Weights of a small GPT-style language model, trained from scratch on English Wikipedia.
Architecture: LayerNorm before each block, rotary positions, no biases in attention or MLP, attention and MLP in parallel.
Training: a variant of SOAP for these matrices, 155M tokens, 4715 steps.
Each number is 128 + 24 x the weight over its row's rms, rounded and kept within 0 to 255. Layers, rows and columns count from 0. Numbers have three digits each. The size before them is the row's rms in percent of the matrix's.

# up: layer 13 MLP up, 256x64, rms 0.101, rows 225-255, columns 0-63
# down: layer 13 MLP down (transposed), 256x64, rms 0.101, rows 225-255, columns 0-63
up225 087:094074120179129131148158137130126134151187091111128143141108133157131136142139139104117141148158139109125143122155175127099146154106118100090130151152105134091125146135166106165115148088168124
down225 090:097128117125105143136147114146129090140157108104126104161108168112144190123105148114105140127142120123118101098112130155094113132126127122069112098108099118085111165161118135114095085104096159
up226 102:173182116129108105079128130144056100161140149126097112144115128109130146153111121127099097086140155135096110145132102133117152124120159101100131150137096105151129114138103100146115091132099125
down226 124:060130162145117145161119135115120133092117120091088118087141098154137155082147123165101119131103122109157133141125154125154150132134113125084119081089150106114121123108118146140152144082145116
up227 101:181125137155064112125162155135145108105132155120131136109120104112141136116134108164127131127156093148118139142110111129072095090139134098086151141144119143109134092126171138118137123079127082
down227 090:152121128120107118117120128126133089153135151123136124153121095127077110155079138123172116147104130073129109104069113140145108149130141140191142113158138124145103150118133133163072143132149112
up228 088:136104170148128146106114138119090110140139138154117144163110144099082144121123117111115130146118128126101084117102118149117120122163115135155137105099134124197164184071119114123082119143105125
down228 088:104103091150115135117149182093139150154115119138126118096127097125142111129102109099102153093129139090086162126131123115182143110157137085176154107128158119124132115129112132077141117147093126
up229 107:155148154117144130158140161139087110121134164112101129130136137178119122140138127121126139120153135162139146161067124090094109159176128132125146164135108141118140138153056162149144139098124112
down229 104:121119145151119141117143149148151136148124174165113137135103148120122087111117119149157130142134155105123130058137139090107155105146099154202120073119120136148116125126106156152134110093111111
up230 113:143150097114098091125141139132129124104100125126112148192123117120153105127137089132131117118084141134129143082138122133155110136152140147106128108145108138128139141072156126143140114154170043
down230 101:097125095147115120125122114100154098164100135139160152094081145133106099151089106142138152116129124073133121111156165114123140103115138160111134113150148157154175128155107151166137123168167136
up231 101:111099156150106137137159142119121140121153131100097121103166124099195110096092102142125163107114090128121130121106137126098136109105139111088137124112095153101160130130114129102081114102186118
down231 107:125142142100091140147124127119124092121131169129192124148115161082139112126123128101116156123114150160183148148118167156089121129103146093152145107106108140132101131118155128081139087146133157
up232 106:123174171149152159091102117109103100095128177103134116098091156135147097121145138124150121141172129126112134129151168104144094103138097140108118134176110150144151147177140142136137110145134152
down232 102:141157118105160158120129145138179137148144113188090129128117137131150095120136108107139127100116086117127109102109095155149095145103136124192096126118147097156142117105138092110152103091141122
up233 097:168116141146100095116119104150118114130102154123166151119140142099137142125157111153141131038119162128091145110152153149181122148127166110138103111118113157149128154116155133166125117119115142
down233 096:118128112152105084128126133103152150064100110102094127132153117128102132113126145121151084170102149137165114096137091146099112108115116160095111148157093131131088143147172116127109112142111103
up234 111:122126157092146125146115139148100155196129093136102153104159121088089183141139100135135143132084096132132126096123125135087132161137122128108159143126141158108126089123084097120122146104134125
down234 097:103129064099087187134134139113113131158122120128135098076133131130108104133186130118128129134110133102102127132116164109138108142095123131156124126143135157118163128099110167088107153134091159
up235 122:137123117079094087115122126124126121174138153149112154113121099114164113135128133148123171147173125142115158176146090113123091100119122117123126119172100136167070162109133138126117117092133111
down235 132:119132183152147147140087116128146140153117120141130100125119104101095134124143109143153089127117153168135130069143168114170136126155148122163151146168144141127136145139091130154178097163145116
up236 115:144142110151097145082128119111108157148118142118107133120109140110120092112145110146174171153116117175081179155149116085092130185136134130128124114131116152114118129130082161121128163117123148
down236 108:155148112113159158150088146119135148148143127103140162162142132158123101128161138122100089097106116109108173104111151103173144118150147085146133137125121092101117088149136157101176105108143126
up237 098:082108138132129125117137132150143134175095194126144126105112132118152121105170158089126120102110152126117145188108118146162121121110123103122166136134119119145126188105102118154124096091104133
down237 092:155132094150130136130106137110117144106177123110083110088158146177168076123122118127136123124170073117138118188121119140110133134123100149145128177155129130133117150144143150131151133114131163
up238 102:165141104142139143127172122126180152156141096091150121089114080147117138119114116103117156095133108151140129119126143097161117099100122121142070158113114172137094134142113129115167134093144148
down238 082:110160092107123130087126098104101101130094139121206154131129114140124121118114110115140157119110133112139090156126175112081108134162125106120148145119133146120177157141158111106111124106088108
up239 098:133163165137142106119129116090113140202132131135110109160104125132126111173090103085111113091097105125137140120129105139091184126131154149119130169125088108156132133110144116139110144137131093
down239 108:126106129147139121136104127132148121127167114130082136123081177141146143139115126072134110122121120152129112122088143123128199150146119169140123152149083167120146121133134072129131156113155160
up240 111:109148158146152158138131106105113110156142162109110097127117153097099121103129107124140149161151134136105163117140148141136134143114144153122087126189121089054133127177097140158156129128108130
down240 119:111125143158109124144150162117138108111150139137093148183126124121168107149185135131147123120150129124157164131135119139127101141163109139164086172139131135142133139073088129080138132176119126
up241 114:143140091113130145166136175105149143139093096147153098148117088122182096076120106127076100132129128105156148122120137174125145130106117150143143109144155102142147135116131159099125090140151119
down241 093:128139100140134133187143163094154127156120132133142120131101136100109097137136132137102092101105134098131155084140144115118097151114100144116075112156128116119152122107059163170157138107135128
up242 113:109083136145141148080155121141089078090132105102132124121144159152165132131115139120150129156138136152081173136090137129141125100132135112112071162138129148082144145146136142149109156115136155
down242 105:095137149098116128161160110088125142138142117140188139124153138121106136123166150107101132133121122150101124156161149151143139130115142133185146078104133146109128135143139164194099117141102097
up243 103:098152123100106111111119132100111134165124130091150145114118145104104116178168116149157129128135137169172154103129199157143140135123115123136131145140111119139142127088141134165163066132137113
down243 119:175148099130166141126126124133120109112134124168094120080076103107126107108158099109117121158144117099087110106152073140108117139168122084154114146122151135127140104122097112135143153157102111
up244 099:155155132100107121184086111081096163116076116137163095159154153086122135110143134141126131133098114126102138085140111120115132125156162108113149102111096146128143137129159154115101118103120156
down244 103:113128171134126113154159138159111117038133108137105117122149146098103169111146139096134116166128127119120105147149141160117106114127145074102149104150139144109104098139138103136107155108153107
up245 095:136158089125169169119148136175104138146141090099121146130117121104116147137140124186148146096118124124125158123131102089159124073134138118085118160130090112113116123130097088137145137168111143
down245 082:128108107117175148147104104133122093148095116103163139135117153077131121111156103138175097140104133158106134158120157088154153077097116127080110086119129139117108108155104104127133148123116127
up246 100:153129114110098176072088134110123119118087098117151068142117135112155126153137133094130146080131158135163148113136128124127119092145161099114148127127128099174106117158107149108133155118131156
down246 106:098143121123134129154088134109102120126120120153145131121141081150131131139177125146154132140130142088126073143118135087155139128177112083093109089152128128118099166130123106137155154088085105
up247 103:189174108192077139126116128120098131131110144140142146141119116119118119079128126090122144089153106123091138153099161128143137145147132100151136095124134133105193142137132127155136117129152125
down247 087:097112118130124127114138125154118159122142156148118124162148136130118110153142077119151132167135096170176093128148109137108138138114152169187125128133126146135115137086132091144122114187099171
up248 102:140146152110122173106111115146123103109121158121094180171108104119164106097115117129143120093146117134086158133086162087117094129130131157145114104104090150135101132146127184128126121138116155
down248 106:108123099114190128126153161118122148144116147122085104131162135145113147127148124133116140134114129063130120147177118148156082133137155108141162129146142120093107162166131173104102098104123115
up249 090:164146131145153118116167111146106169165086115085120131133135089131126109135141136143175161170130151114154128143094117158131099113123126141086127169133130104149153156173141117127122111108122182
down249 110:146145165128124111109119136132163151138142122131088117140129124144119140166108148111141107153104105110123203119083114141140120141115168140147131123149140102170138145158158146120051093102129118
up250 111:139161195112148132110148107116136107132107141134112082133133184163119138130138141080108181113116122109117170123151108123102107151131085139143139144123142174128150132119097158140092133144113151
down250 124:160103135148125120130129134138149125120142177083071096133112131124118127098132080089114124170113101077162145133183159103138143121137155157161110138138141147134119117169149147144142125144107107
up251 103:156122147167101119150128134131077101122107117156123116147151103119155133133112118135138166119127154123122132144118094113126100117134168143113172137117173155160079114138153181131082096124077134
down251 088:118123101121100150133079170163140096114162097170132137114114106134165107165160117148146163121143120132130139120100134130061159125120139134160148135155180130148141148131133146115169134163119147
up252 094:096135114110102148146115145127091128134114117151176124080157101194128117160105136134156109136131153117139156136105133108136117159093129144083119142122172098125126095125101074138120154144145156
down252 098:122162145130142150154124121095154107149102122094197102144140117154158124153107115109162135123120099162144115146108119127109132124101123124047158119162139131123120122188152123143105117143143114
up253 103:125119126095127137156184136136161112138081157111118157122130106115136107135126082128137072126150109131134143109111161125124144102165085134119181123144117098164145104092094092101103123118109141
down253 085:089123135101126143136149138162076128099108137150116105125166145112140136164123153106123113086158098125134092162134173134104110159139114140098136125140101144133139158157083099129150162139125187
up254 113:143172129141140126110093175113142165133120113131111122169131074130162097149103102105117144112145150183105143133151105159138140111178156094133101129092125149121132172149131149139098119149133126
down254 119:123120154135137105148136133145142115110148098161155157149123113159144109125114071122119114165140113137145117121129124157150139104123121101058115113087113145198160134133153143103177144153126154
up255 108:142152157116135157081102137142108107138117132089170144135135189075103156105124143165114132097160110125093129136132099158133093089148138124139108137131105131110154161092144120148115164135139107
down255 119:101143142151128150145112134118112125110141115130183156119130079134153174150124074119154083117152109117112145084161151086151138113100102148083143168126129111123121112120125122180113136123104126